{"num_hidden_layers": 11, "hidden_size": 320, "num_attention_heads": 5, "num_key_value_heads": 5, "head_dim": 64, "intermediate_size": 832, "vocab_size": 8192, "hidden_act": "swiglu", "norm": "rmsnorm", "norm_place": "pre", "norm_eps": 1e-05, "positions": "rope", "rope_theta": 10000.0, "rope_fraction": 1.0, "qk_norm": false, "attn_scale": 0.125, "bias": "none", "tie_word_embeddings": false, "parallel_block": false, "init": "uniform", "init_std_qkv": 0.0387, "init_std_o": 0.0, "init_std_up": 0.0387, "init_std_down": 0.0, "optimizer": "muon_variant", "learning_rate": 0.00705, "weight_decay": 0.025, "lr_head": 0.00413, "max_grad_norm": 0.5, "warmup_steps": 200, "schedule": "wsd", "decay_fraction": 1.0, "decay_shape": "sqrt", "final_lr_fraction": 0.0, "batch_tokens": [32768, 65536, 98304], "max_seq_len": 512, "doc_mask": true, "z_loss": 1e-05, "train_tokens": 253400000, "max_steps": 4218, "dataset": "wikipedia_en"}
Each number is 128 + 24 x the weight over the matrix's rms, rounded and kept within 0 to 255. Layers, rows and columns count from 0.

# layer 2 MLP gate, 832x320, rms 0.0526, rows 786-814, columns 0-79
[[155 121  97 129 150  97 113 129 154 128  99 112 106 115 115 178 150  99 117 120 117 125 117 126  80 112 123 144 173 112 156 139 107 134 144 144  84 100 137 130  92 121 105  98 101 131 107 122 151 116  86 105 123 159 136 128 117 105 125 138 140 122  89 102 125 120  91  63 164  95 171 101 145 101 158 163 145 140 133 168]
 [177 127 126 142 113 149 126 126 160 104  88 147 155 146  95 144 122 146 105  94 120 143 117 109 114 112 104 112 153 160  85 115  71 129 155 101 133 133 126  96 115 147 158 134 129  74 100 133 133  99 153 104 163 117 106 135 170 139 128 131 124 117 151  97 135 116  75 157 141 118 140 164 170 154 123 148 138 137 151 132]
 [161 107 119 131 113 115 111 120 163 106 158 138 100 113 137 126 135 157 137  75 152 144 142 135 157 144 160 131 124 139 130 129 110 118 143 100 158 132 113 165 145 125 102 130 125 146 146 101  93 129 160 122 161 132 144  95 157 143 149 112 106 103 128 145 148 118 138  89 103  96 169 116 164 104 137 164 124 165 164 139]
 [153  77 114 136  91 110 129 165 164 120 120 172 147 111 128 112  87 178 158 140  97  96 135 157 156 131 157 106 118 153 111 141 101 167 109 131 146 124 164 123 175 157 111 149 118 186 122 113 158 151 152 137 155 140 115 111  89 102 133 158 179 149 156  85 169 150 127 128 105  95 111 133 105  95 102 146 153 172 157 132]
 [125 128  99 109 118 167 145  95 118 106 144 112  93 140 138 108 121 146 166  60 198 134 115 112 161 118 140 149 186 165 132 120  95 141 171 131 122 144 166 122 201 122 139 128 140 119 110 149 119 100 115 108 148 111  97 124 127 144 168 108  72 121 142 147  91  94 120 140  92  92  84 146 127 138  76 147 149 162 139  62]
 [126 164 151 124 100 168 107 138 150 145 152 122 134 126 105 139 122 116 175 143 151 110 112  90 123 109  79  73 130  68 161 115 129 102 119 142  92 169 134 128 130 156 113 105  90  91  72  69 152 141 121 132 127 155 140 163 118 129 127 103 114 104 112 152 104 126 134 139  99 105  78 155 151 164 107 129 125  77 104 135]
 [119 137 101 118 167 133 158 112 143 166 143 114 139 163 143 165  99  90 147 130 138 155 112 116 118 155 106 152 120  83 124 143 129 159 108  83  98 117 144 177 140 129 116 150 161 109 121 178 150 139 156 159 117 162 120 132 142  91  95 142 101  83 158 161  92 100  79 152 171 112 218 115 134  98 146 110 140  99 115 146]
 [ 67 119 130 129 110 139  95 164 136 127  81  96 134 136 110 112  93 117 126 104 151 104 146 160 152 157  84 129 145 129 105 103  96 153 180 145 115  77 127 156 176 122 126 161 135 137 144 134 145 140 140 134  66 131 134 146 133 163 120 118 129 113 135 165 114 120 106 113  92 136  87 111 122  91  67 147 112 160 146 136]
 [ 57 144 143 111  93 135 160 164 105 119  95 150  89 129 101  98 110 178 168 143 149 143 106  58 129 107 102 109 148 138  90 120  64 156 131 133 125 163 151 149 134 103 154 139 141 147 139 128 108 113 154 126  79 131 164 134 152 110 126 116 129 150  84 100 126 136 123 139 128 163 150 150 139 146 123 122 132 114 138 107]
 [136  97 142 117  93 143 110 147 148 130 131 184 124 122 151 151 162 108 120  79 115 126 143 119 106 169 112 130 105 131  85 167  89 117 127 151 160 119 141 156 129 113 131 127 118 147 124 115 140  91 104 122 120 149  85 138 127 122 157 132 165 134 170  88 156 109 137 179 140 110  60 119 117 123 119 118 109 130 123 122]
 [137 109  81 115 114 170  77 122 118 151 143 110 134 133 113 127 129 112 112 108 132  96 105 136 142 146 153 141 160 138 155  93 145 120 154 178  91 154 165 144  75 150  75 150 147 148 122 137 132  89 131 129 160  76 121 151  75 128 176 119 149 116 133  91 110 104  78 154 118 133 156 164 149  97 128  99  97 142 127  75]
 [126 149 106 124 102 110 101 107 143 114 106 120 109 190 157  97 146 138 130 107 156 107  91 118  97 170  96 133 169 140 188 121 146  82 114 180 116 117 175 109 146 126 134 110 148 136 117 147 145 109 139 134 101 152 105 136 159 110 163 142 179 112 107 103  82 115 144 124 113 115  92 158 133 157 136 100 132 156 128 127]
 [ 89 114 164 150 150 166 129 110 107 114 137 122 181  93 157 119 147 100 161  75 167 121 161 132 130 144 146 149 144 152 122 137 138 138 141 148 129  95  83 117 158  86 147 103 116 155 118 156 131 165 107 148 168 118 111 152 116 144 144 143 122 133 166 161 155 115 115 144 102 128 128 111 131 107 153 144 118 153 150 136]
 [109 157 131 126 129 134 173 101 118 113 154 150 173 137 145 138 126 115  86 156 167 102 143 135 167 184 130 127 119 116 111 104 139 143 140 112  96 148 188 180 158 121 109 117  92 168  83 119 117 132 121 121 151 141 100 135 125 116 145 113 137 130  87 129 149  93 159  87 102 181 125 137  83 160 109 126 137 158 107 133]
 [114  75 132 154 100 156 134 172 101 114 113 126 131 129 140 160  99 145 140 119  97 134 141 130  93 142 110 155 101 135 156 141 139 114 150 116 118  84 110 102 109 126 128 154  60 123 111 100 102 122 131 147 140  68 184 156 107  99 150  80  93  98 147 116 145 101 136 137 129 106 126 100 149 115 128 103 126 172  99 115]
 [122 130 103 126 125 116 145 135 155 124  98 112 103 110 138 115 128  87 156 137 127 135 112 116 114 143 103 117  91 119 155 136 142 134 102  76  99 134 138 155 171 159 109 106 140 120 138 112 180 143 156 112 161 137 153 178 143 111  92 167  86 153  92 143 155 123 104 117 108 105 143  96 130 144 106 154 146 159 160 114]
 [108 108 132 124 110 157 135 126 106 131 132 149 129 174 139 101 108 117 134  90 120 122 124 106 121  88 161 160 110 140 148 134 121 118 113 112  91 129 110 146 123 197 132 126 136 173 140 147  94  95 106  96 118 154 121 141 143 141 108 142 105 126 168  97 122 116 141 110 125 155 106  99 128 136 130 127 123  96 127 180]
 [153  89 166 137 155 148 153 139 105 137 120 125 171 162 139 118 164 160 143 127 154 159 113 148 109 119  69  79 129 131 114 145 152 114 172 143 129 160 137 131 139  67 138 142  93 120 149 104 105 110 155 116 139 134 140 105 133 117 164 146 133 112  92 121 138 174 178 107 127  86 148 145 117 144 155  84 112 137 115 120]
 [140 188 103 172  79 171 115 140 110 178  90 196 157 134 130 133 199 138 140 118 140 116 113 133 132 116 136 141  82  63 107 139 172 108 189 171 137 115 147  92 100 124 136 143 134 145 135 154  87 103  90 151 167 145 100 142  91 138 102 125 161 140 169  94  78 145 107  50 139 151 107 147 137 158 145 155 135 116 142 149]
 [152 141 107 159  87 111 162 107 135 137 102 137 153 153 118 135 114 149 124 123 124 131 162 145 133 171  99 142 146  98 157  81 165 108 143 120  59 140 134 135  88 143 155 140 159 133 130 126 117 140  73 142  95 115 119 101 128 127 145 113 111 118 110 140 144 134 116 132 126 121 135 201 128 132 141 156 149 142 117 153]
 [139 126 117 107  93 138 120 119 147 131 133 145 138 108 121 119 167 129 152 132 161 120 145 117 145 155 123 125 155 132 135  95 157 144 126 159 135 150 141 126 134 132 112 121 108 131  59 112 140 127  92 104 139 128 113  92 108 124 154  78 124 108  79 131 142 142 117 128 126 103 116 117 142 125 129 119 133 126 141 134]
 [119 135 136 148 136 112  75 130 112 172  93 157 105  90 124 187 144 163 116 129 121 180 164 104 144 141  93 122 107 146 126  97 136 124 143 133  80 125 162 109 167 139 127 107 153 177 110 154 155 178 152 176 110 114  84 106  96 128 106 138 115 146 168 125 138 107 159  89 125 165 131 137 144 108 151 126 151 103 109 119]
 [124 145  93 153 122 122  89 116 123 143 126 143  86 133 138 117  83 122 101  96 113 120 164 117 122 123 111 117 141 165 122 125  78 125 109 129  98 118 124 129 145  83 145 114 113 140 119 123 153 154 152 144 108 125  99 134 110 146 101 130 174  85 135 145 145 141 155 113 104 104 101 146 117 115 147 131 150  85 101 105]
 [112 111 128 145 139 116 124 120 107 126 137  63 135 132 110  93 167 146 134 101 113 146 115 178 158 115 150 115 115 132 170 124 102 110 131  74 110 138 128 109 147 163 153 112 136 131 107 133 159  81 164 150 137 111 131 149 158 160 124  85 123 122 129 137 115 116 151 146 142 120 153 126  92  90 107 131 125 109  85 133]
 [118 120  92 119 162 131 112 121 138  96 146 159 154 103 149 135 130 114 136 114 139 139 120 127 145  89 150 114 108 127 117 107 144 146 142 135 159 128 127 122 142 122 146 121 162 114 114 133 137 139  97 100 123  78 115  88 138 131 118 154 138 177 169 119 113 115 134 156 131 143 147 110 107 131 113  67 121 152 134 108]
 [166 122 125 138 159 131 151 134  98 132 119 111 132 109  97 149 128 153 160 128  90  61 119 131 132 122 131 141 104 119 146 115  69 138 119 175 109 117 140 119 129 128 163 180 110 100 122 139 156 143  90  70 166 161 127 115  91 162 102 158 162 175 153 180 106 157  77 142  98 114 149 173  98  98 135 151 151 128  95 128]
 [105  82 100 129 129 137  83 127 120 123 103  96 104 112 143 109 102  85 110 121 125 124 139  88 135 122 160 135 112 138 150 145 130 125  84 119 103 118 144  85 131 147 110 135 122 131  92 167 132 133 119 142 124 132  89 142 131  95 133 131 117 133 140 132  81  95 149 152 102 122 124 117 115 191 131 102 140  97 131 142]
 [144 129 124 139 111 127 113 124 101 117 131 120  78 150 138 103 107 108 113 142 122 131 117  94 125 115 161 168 137 102 115 152 145 132 140 141 126 125  99 117 113 146 123 154 131 155 122 121 103 133 113 145 125 135 119 145 138 122 153 143 145 153 129 137 133 109 162 151 148 103 142 176 146 153 139 116  82  98 112 170]
 [145 173 141 157  91 124 146 152 180 123 144 132  84 132 121 151 109 153 150  78 112 124 132 132 111 133 155 120  97 124 141 130 109 115 131 113 108 159 133 108 114 117 141 131 103  99 161 122 118 107 138 109 164 100 156  98 143 151  92 103 105 135 117 133 168 141 139 130 119  79 132 100 111 121  83 100  83 132 137 120]]
# layer 2 MLP up, 832x320, rms 0.053, rows 786-813, columns 0-79
[[134 130 112 127 128 140 102 106  94 116 152 171 127 165 132  54 152 134 121 139 137 153 142 154 153 153 128 106 101 154 136 104 134  80 149 141 127 132 109 128 150 109 117 155 154 113 160 171 123 154 157 161 110 144 129 148 133 163 157 107 148  93 136 152 113 131 140 179 110  94 141 135 111 110  80 141 106  98  99 111]
 [121 159  98  92  93 163 147 160 138 115 117 149  91 103 142 119 190 123  89 116 103 130  87 134 155 121 180 141 118 151 149 128 101 119 124 130  89 129 135 143 115 163 133 126 142 110 152 143 143  90 163  97 136 154 152 104 120 107 108  73 124 145 116 101 137 118 159 118  99 139 175 113  97 123  96 124 132  83 103 123]
 [156 136 137 113 107  91 138 107 162 141 123 124 124 156 123 128 115 142 122  96 144 150 121 164 120 121 109 112  88 108  99 147 138 143 151 102 146 138 129 162 135  77 114 118 119 134 157 131 117 107 187 116 122 112 145  79 173 103 157 126  96 110 121 128 132 105 158 127  92 122 137 146 154 172 127 146 133 122 136 151]
 [151  95 116 138 168 149 104 182  92 181 152 151 129 165  98 135 107 133  60 156 126 143 108  81 172 149 132 160 138  82  96  91 137  78 110 136 101 159 150 131  64 153 114 120 189 120 111 115 111 120 143 111 111 137 103 133  98  85 111 151 127 142 118 120 140  88 158 101 105  67 112  86 164 104 116  74 119 122 153 128]
 [ 71 145 148 107 102 168 140 114 131  51 136 114 107 152 120 151 112 142 160  98 148 169 104 117 162 105  78 148 111  93 130 143 107 105 166 128 167 117 150 154 111 140 129 140 128 144 113 124 112 135 108 175 145 102 136 100 137  86 177  81 127  98 110 143  69 152 119 194 169 106 142 173 135 135 110 129 145 120 114  87]
 [ 93 135 124 106 106 170 114 145 157 143 124 123 134 129 152 148 102 148 149 160  92 128 116 113  89 150 125 108 173 135 142 131 119 129  89 134 130 131 127 127 123 149 110 158 141  98 139 121 124 152 151 132  98  93 157 140 127  97 140 119 150 100 108 114 132 119 154 100  67  97 121  94 102 128 175 131 131 183 181 118]
 [111 137 169 133  97 146  92 108 101 141 145 118 151 138 120  96 152 134  75 178  88 132 145 166 118  87 146 145 143 145 134  98 112 124 110 128 126 134 106 124  68 148 152 125 128 138 103  88 128  85 119 101 139 146  81 146  96 170 155 114 130 160 104 121 162 143 162 101 121 132 120 138  92 130 184  98  98 157 135 159]
 [154 163 122 103 151 120 117 107 114 108 137 109 140 141 114 143 144 116 167 121 151 127  97 124 125 137  92 100 155 140 136 169  90 129 145 125 154 138 121 106 137 146 125 121 125 138 124 156  76 123 134 141 171 170 129 106 140  94 135 139 142 152 133 110 128 119 113 107 115 112 132 145 151 175 105 149 111 117 127 124]
 [118 113  92 132 146 118 130 115 168  83 152 133 156 144 131  99 140 145 115 156  78 156 126 132 183 112 159 154 124 160 174 122 142  87 161 112 122 142 134 121 112 115  92 114 110 126 120 139 131  67 105 161 194 114 109 132 107 105 102 154 155 118 141 107 134 111 137  81 131 130  85  92 166 148  99 142 123 109 135 153]
 [129 109 155 102 154 141 113 118 132 158 114 128 103  82 157 134 134 143 113 103 130 155 139 117 117 148 117 127 127 130 106 101 153 113 174 140 123 136 109 125 152 115 167  90  93 141 176 166 169 107 176 154 104  80  80 157 152 139 149 121 127 132 133  95 164 139  74 146 116 110 120 133 157  77  96 132 129 119 127 116]
 [131 143 173 162 131 131 104 156 134 150 142 110 109 113 106  97 135 121 104 137 140 138 164 121 169 157 113  90 132  87  89 162  81 114  86 149 122 116  94  99 146 142 145  98 127 108 134 103 144 113 112  99 102 163 180 128 133 101 135 103 173 138 127 130  96 148 139  96 145 159  97 133 103 136 152 148 129 121  85 153]
 [106 123 154 138  98 122  94 125 174 129 112 141 104 183 147 127 153  86 130 125 142 117  86  74 120 149 127 130 160 122 172 121 118  67 160 164 115 125 151 120 124 129 114 129 152 161 134 137 112 127 119 129  78 154 101 116 148 155 170 134 191 132  96 123 122  73 165 127 144 132 113 151 153 130 173 123 111 175 188 147]
 [142 122 131  99 119 147  95 155 137 119 138 149 112 155 101 111  95 117 151 134 113 121 178 123 116 156 115  93  88 122 169 125 105 117 161 163 126 125 162 139 126 146  94 111 124 131 179 131 146 105 156 122 113 122 134 126  91 116 103 138 136 118  85 106 131 150 135 132 110 163 153 124 100 156 108 126 148  87 125 133]
 [157 148 141 141 100 108  89 166 113 122  69 109 121 129 136 145 128 139 160  91 128 106 143 117 186  73 120 116 158 118  81 145 131 123 118 106 127 145 131 138 136 117 149  94 159 116 154 169 137 139 134 121 125 142 183 139 146 155 142 120 101 124 124 102 148 134 161 139 140 171  88  91 133 111 152 121 121 121 154 130]
 [135 148 132 125 118 139 135 130 146 122 119 140 114 145 102 140 134  93 112 121 127 100 126  95 167 110 139 175 149 123 101 141 128 146 123  87 127 147  88  89 135 138 119 118 105  98 124 140 120 158 123 117  98  63 124 111  95 102 176 109 102 145 149 104 126 110 124 151 170 174 130  80 162 119 136  99 130 153 122 117]
 [141 156 166 103 136  92 127 149 129 138  92 168  93 140 152 147 170 162 152  89 118 136 128 108  87 115 148 143 136  82  88 107  80 111 117 113 119 116 149 132 113  99 119 111  98 129 138 125 145 148  97 141 152 161 138 116 115 122 141  76 119 118 130 156 110 149 156 103 121 134 144  83 138 107 136 157 180 117 125 106]
 [103 135 133 132  91 126 142 122 141 105 114 103 172 153 130 136 143 119 141  86 163 114 148 122  98 117 141 165 141 127 128 136 151 115 129  95 125 110 138 172 122 148  87 133  80 167 132 110 125 128  84 135 121 112 111 115 160 103 108 139 110 124 156 117 168 125 129 144  87 129 138 125 100 119 126 158 124  86 120 128]
 [168 125  94 136 115 130 152 110 139 187  96 109 123 122 149 134 147 116 164 147 152 129 123 157  91 113 160 152  95 146 101  55 123 134 122 148 124 115 116 136 165 134 115 144 125 145 120 114  86 125 109 111 149 105 136 142 116 107 163 145 183 116 160 130 129  87 186 121 172 106 159 107  99 139 143 115 139 145 134 184]
 [ 55 141 108 130 132  86 122 123 136 152 128 148 115 147 112  84 118  87 126 134 157 130  82 126  94 111 144 175 136 144 140 103  95 133 100 132  91 133 138 122 115 160 147 132 121  90 174 151 129 121 138 147 112 102 119 119  85 137 125 136 137 148 146 152 107 129 181 154 128  80 116 116 112 133 131 145 137 132  40  92]
 [130 142 142  89 157 124 126 157 100 156 148  96 122 106 128 137 143 148 139 111 135 113 112 152 144 143 126  96 123 147 148 115  97 110 135 118 146  93 163 119 132  97 112 111 134 144 158 102 146 190 109  92 166 124 137 164  68  93 126 146 120 138 153 109 142 116 130  97 149 164 111  98 155 170 120 132  68 155 126 117]
 [125 136 113 123 163 152 123 143 145 114 102 123 132 123  97 173 146 121 113 159 133 108 139 127 119 135 113 127 158 169 138  90 191 124 111 157 107 145  89 104 120 155 124 113 127 153  96 133 139  77 127 109 123  82 146  85 123 149 114 119 131 141 124 133 121 150 126 172 159 113 102 136 121 135 137 130 119  90 141 132]
 [104 134 104 138 115  80  99 158 138 145 110 136 134 104 172 165 134 119 100 139 140 156 133 171 127 155 130  78 107 123 103 118 115 120 129 120  79 151 146 146 116 108 162 133 139 167 114 117 124 121  84 101 128 136  92 140 110 110 117 127 124 122 163 106 121 136 152 117 164 132 177 118 110 116 143 116 103 121 131 100]
 [153 102 154 100 130 106  91 158 133 126 131 125 137 136  91 162 170 151 124 162 112 140 107 131 116 134 138 115 101 106 139 111 209 154 146 105 135 103 142 147 124 146 102 140 117  86 132 126  99 150  99 137 109 105 177 147 131 126 151 141 121 100 137 137 119 134 109 130 108 139 128 145 175 165 138 124  94 136 128 116]
 [140 157  85 170 153  76 109 141 123 138 146 102 103 111 141 116 119 124 176 144 155 167 122 161 148  97 162 149 168 138 154 161 144 161 118  92 180 112 123  96 158 100 146 116  96 165 110 142 165 120  97 111 137 132 116 169 121 134 112 100 145 107 102 138 120 116 158 113 144 130 116 154  99 122 140 126 148 152 155 130]
 [136 141 140 120  80  83 128 116  96 149 122 111  83 116  69 126 140 110 162 133  95 101  80 150  98 148 134 127 116 126 150 161 108 144  94 107 127 104 129 128 124 133 142 129  67 100 144 111 130 143 115 105 175 152 134 176 115 134 151 165 118  97 116 129 189 153 103 120 105 135 117 150 161 132 153 160 120 116 107 157]
 [118 183 122 104 132 126 139  97 103 137 127  99  94  90 114 115 132  82 146 143 165 121  96 157 120 101 122 111 118 133 110 123 140 140  87 119 102 123 118 118 170 120 143  95 122 120 115  64 123 103 138  84 106 157 152 124 108 138 128 169  78 137 115 119  88 129 120 129 141 130 130 140 139 145 137 133 141 152  86 163]
 [108 139 146 141 176 145 135 142 151  93 116 139 151 111 103 112 180  62 124 136 100 120 128 149 112 121 121 139 137 155 105 131 117 110 116 131 119  86 113 113 143  90 132 176 133 115 158  94  90 113 152 150 120  83 137 154 145 136 116 118 179 135 136 123 155 112 127 106 141 153 121 146 110 128 184 158 140  89 111 126]
 [103 140 156  99 104 128 139 141 135 156 120 128 155 100  91 128 145 129 156 125 111 127 112 155 151 135 131  98 134 116 120  95 112 118 107 162 169 147 121 134 148  98 102 153 191 178 174 158 123 121 122 110 126 125 132 126  91  78 143 124 103 122 124 143 143 110 149 147 130 187  94 115  98 146  97 118 138 156 108 113]]
# layer 2 MLP down (transposed), 832x320, rms 0.0251, rows 786-813, columns 0-79
[[158 125 130  97 165  61 125  97 113 141 135 120  97 130 128 135 148 114  95 133  89 124 108 146 110 125 110 129 131 136 164 118 108  95 122 150 147  88 129 137 141  80 126 147 133 121 112 141 143 112 124 109 119 139 161 147 103 110 176 135 130  96  97  92  99 128 108  98 134 101 157 128 147  75 124 145 134 131 121 152]
 [112 172 153 168 136 150 120 118  96 118 136 121 105 116 159 121 186 148 123 172 118 130 114 103 139 147 186 122 115 157 144 109 147 135 108 160 131 140 128 131 126 129  85 135 127 133 192 133 134 116 157 161 105 105 137 107  96  95 109 115 112 145 140 158  99 159 163  86  92 172 103 105 132 136 112 144 133 124 133 120]
 [129 121  90 148 154 176 147 117 165 123 129  85 149 142 152 139  94 101 134 144 129  92 136 119 114 106 101  97 144 103 106 134 129 127 128 153  69 114 125 140 105 149 161 121 140 129 128 170 146 154 124 159 119 141 113 168 130 165  95 117 153 122 118 122 114 130 108 119 177 133 101 108 142 165 163  93 111  96  96 155]
 [113 141 125 129 137 157 147 137 112 138 156  96 113 165 119 157 134 140 134 108 139 140 138 123 186 122 126 111  95 127 173 113 132 117 158  91 154 103 110 159 135 148 124 170 129  74 126 140 100 128 122 102 141 121 155 215 137 125 134 107 118 111 166 151 145 121 168 102 110 156 123 121 137 139 118 145 167 106 131 159]
 [145 128 154 119 105 109 136 130 146 143 131 140 109 130 121 149  90 105 101 199 118 136 145 176 115 114 114 122 117  89 134 124 138 123 135 133 135  91 125 118  71 137 114 146  92 153 170 106 115 130 149 190 118 123 151 120 119 118 144 148 137 146  83 105 156 182 109 154 167 122 149 113 149 105 140 130 108 123 134 151]
 [132 144 116 169 150 149 134 106 156 104 121 157 164 110  87 178 132 146  93 102 112 141 133  86  98 150 115  90 106 119 123 130 143 113 119 149 132 127 100 144 125 130 114 101 111 160 130 122 112 134 117 120 163 148 106 109 148  78 107 130 125 170 116 117 121 123 126 144 150 154 155 138 204 116  99 132 129  91 124 138]
 [166 111 120 116 181 146 152 120 156 142 139 137 153 157 101 121 126  91 135 107 125 186 125 130 137 150 102 162 143 127 122 128  85 110 112  95 142 139 104 145 141 119 139 167 140 116 143 145 159 141 164 170 146 123 118 157 156  90 105 147 108 101 162 156 101 147 116 112 148 163 183 108 122 130 174 142 142 125 118 136]
 [ 74 104 160 108 155 132 126 119 114 101  71 119 136  94 136 111 120 131 163 111 191 106 164 137 162 162 160 127 145 102 163 128  94 138 136 129  83 128 129 152 116 144 123 146 126  88 145 123  91 144 134 117 112 123 128  89 141 126 151 125 178  91 124 120 149 118 134 153 144 120 126 132 155 111  91 140 136 132 120 101]
 [159 139 143 164 151  93 111 129 114 185  86 129  98  72 138 164 142  94 135 134 154 132 154 147 106 128 104  92 119 114 116 132 151 151 136  93 141 127 112 151 114 201 102 125 169 110 153 108 109 142 146 105 138 164 106 127 149 135 125 110  82  96 110 161 111 141 131 145 129 133 112 141 103  97 121 139 136 105 178 126]
 [120 169 106 124 115 119 119 148 111 107 117 127 153 152 137 156 125 129 120 130 106 110 102 141 166  78 122 144 126 131 153 103 105 147 132  97 151 127 155 122 106 122 148 155 126 122 116 125 121 105 104 101 109 189 143 126 126  96  93 150 119 111  68 138  92 123 165 118 139 140 119 131 122 161 158 145 151 142 103 141]
 [131 126 115 123 133 149  95 135  93 137 131 122 159 128  87 142 114 134 117 132 102 140  96 126 124 151 118 101 153 116 111  77 139  91 127 157 105 122 199 137  98 135 107 154 149 119 117 145 111  87 135 135 167  76 141 100  57 123 187  88 169 131 102 105 134 129  91 154 105 135 143 190 137 133 116  88 101 125 124  96]
 [133  97 139 156 106 137 141 167 106 102 130 156 139  87  92 146 119 100 119 165 134 151 200 170 153 104 124 125  78 116 104 160 121 124 139  87 116 135 131 122  81 104 168 131 118 132 117 120  70 137 127 116 158  90 134 118 134 141 121 132 103 144 149 157 140 109  83 115 135 147 162 109 124 106 105 132 107 125 114 145]
 [ 98 133 121 125 132 130 145 140 120 128 142 136 185 117 138 124 137  80 131 114 111 127 140 112  84 119 123 148 150 146 154 124 134 136 114 150 156 139  95 117 144 102 107 140 147 139 120  97  93 146 106 125 119 114 126 158 101 145  82 102 104  82 128 142 130  91 122 129 122 145 140 119 146 100 173 129 126 160 138 105]
 [ 93 171 113 112 160 135 152 133 129 126 137 173 113 126 139 149 150 133  73 188 159 134 128 153 132 176 167 103 135 115 111 127 124 156 116 112 103 118 188 175 128 118  88 128 117 133  95 100 113 111 107 128  83 106 102 139 122 115 154 100 111 147  60 129 129 139 121  71 117 175 146 125  98 165 143 155  83 176 150 159]
 [125 190 129 161 122 131 149 110 100 154 147 142 118  72 123 140 104 167 139 155 139 101 111 170  96 100 138 118 103 154 160 133 115 144 140 156 126 120 117 133 155 150 151  77 158 112 142  93 167 115 136  81 139 172  93 125 161 147 133 147  99 151 116 129 114 118 135 107 108 142 146 131 126 131 133 169 133  97 181 146]
 [123 140  97 178 180 147 126 115 135 112 160 119 181 137 117 155 121 110  95 162 121  98 119 113 122 113 151  82  96 160 165 136 186 128 113 160 156 103 138  94 115 155 126 147 142 114 108 138 115  84 131 110 123  98 117 159 144 120 135 147 120 138 127  98 140 104 132 133 127 141  78 162 128 117 123 136 128 142 111  88]
 [118 128 132  93 167 125 148 154  65 145 107  99 121  76 106 126 145 113 129 180 147 149 140 144 117 150  97 128  90 121 129 113  90 155 137 178 163 132 142 102 158 112 145 142 136  90 123 120 175 166 129 114 110 161 162 129  92  90 133  92 135  96 112 144 126 142 181 111 133 131 117 153 125 138 125 149 109 153 145 122]
 [ 95 108 164 174 140 143 145 121 134 109 142 104 136 131 127 135 186 133  81 125 142 128 133 131 139 140  54 128 138 118 147  97 153  90 120 107 126 118 104  84 118  96  96 140 137 157 137  98 166 103 113 155 115 140 116 143 174 111 133 166 154 115  75 145 145 184 141 106 101 142 142  93 120 136 107  98 127  92 107 102]
 [126 117 112  56 130 159  99 114 141 117 181 137 131 138 136 173 162 113 111  97 152 162 114 129  77 111 131 118 168 154 144 112 100 115  74 127 125 156 136 174 133 153 114 102 118 109 163 122  64 112 136 120  97  80 162 137 114 116 112 166 157 126 136 145 128 126 145 147 100 163 119 125 161 130 143 107  81 149  78 165]
 [123 103 106 141  83 126 124  90 154 140 102 122 145 130 149 120 112 118 159 142 123 168 142 120 114 152 133 163 125  92  97 131 130 146 140 147  48 150  89 133 111 175 172 145 148 123  89 102 114  90 135 168  98 156  99 104 191 136 142 123 137 112 106 140 147 149 114 154 125 107 131 181 111  99 121 135 138 107 119 167]
 [ 85 142 133 104 141 160 122 143 163 132  97 144 126 148 119 158 180 107 118 149 118 153 159 111 138 157 114 116  92 161 119 169 173 150 112 123 137 153 110  62 135 115 129 132 118 141  45  89 127 126 157 108 133 157 133  83 125 136  95 117 155 120 109 153  89 133  93 182 155  74 103 122 136 111 131 140 157 128 125 101]
 [168 134 138 107 120 156 168 125 146 104 138 118 147 139 122  31 107  99 122 153 150  81 114 148 133 147 172 104 164 104 125 155 143 125 126 155 174 127 106 155 109 118 143 126  97  92 131 108 131  98 142 115 124 133 167 133 163 134 154 125 156 117  98 112 128 138  86 147 120 102 136 137 103 161  98 159 136 140 116 133]
 [132 165  83 138 135  96  67 152 122 126 120 123 130 128 135 115 108 154 118 131  87 143 147 112 152 116 138 118 129 137 111 124 143 111 139 111 116 122 138 184 158 105 128 107 141 158 118 123 115 180 131 137 104 114 128 113 140 121 112  94 143  57 161 124 124 141 142 106 110 142 133 145 142 142 150 104 143  74 124  94]
 [ 98 123 127 121 117 122 139  99 133 120 122 140 118 101 120 135  94 110  73 102 159  88 137 123 114 147 102 111 105 114 112 117 134 107 116 170  91 147 129 138  86 110 129 155 114  84 126 128 121 136 103 127  67 156 120 101 101 123 124 159  97 126 131 122 145 137 133 143 138 158 180  94 156 156  89 155 128 145 156  97]
 [158 157 141  99 105 105 135 111  96 137 133 163  86 112  91 121 153 104 142 147 109  77  85 109  90 132 122  77 127 116 128 145 123 129 100 124  99 131 153 123 145 130 146 148 109 125 131 109 117 174 105  91 149 136 131 158  87 123 159 191 133 121 122 129 131 134 127 137 125 123 150 185 158 157 158 108  92 126 124 111]
 [ 77 128 129 142 144 151 144 156 130 155 146 123 101  97 130 105 108  94 152 124 154 125 112 102 118  88 111 139 132 127 111 162 130 125 129 137 122 149  96 122 167 111 139 127 129 115  88 108 129 112  92  86 167 193 107 131 125  96 139 160  81 118 136 124 135  89 150 159 158 121 165 119 196 134 126 136 146 143 102 111]
 [116 126 151 151 140 154 116 141 120  95  99 139 127 102 136  96 168 108 129 180 114 127 102 144 113 115 110 147 127 152 164 140 163  86 133 147 147  84 160 124 139  94  92 114 103 120  89 128 119 163 137 127 140 103  54 109 101 155 108 124 126 108 156 123 166 106 131 115 107 183 116 148 103 114 119 154 130 113 103 175]
 [113 126  91 130 175 108 122 127 104 149  99 141 134 170 158 131 136 124 129 126 102 104 115 122 111 133 126 177 151 143 141 127 178 136 148 121 156  56 155 100 148 106 127 134 121  90 122 101  94 133 127 118 134  68  96 165 143 141 118 134 157 116 170 124 154 121 117 134 129 113 163 162 136 155 152 132 101 116 138 132]]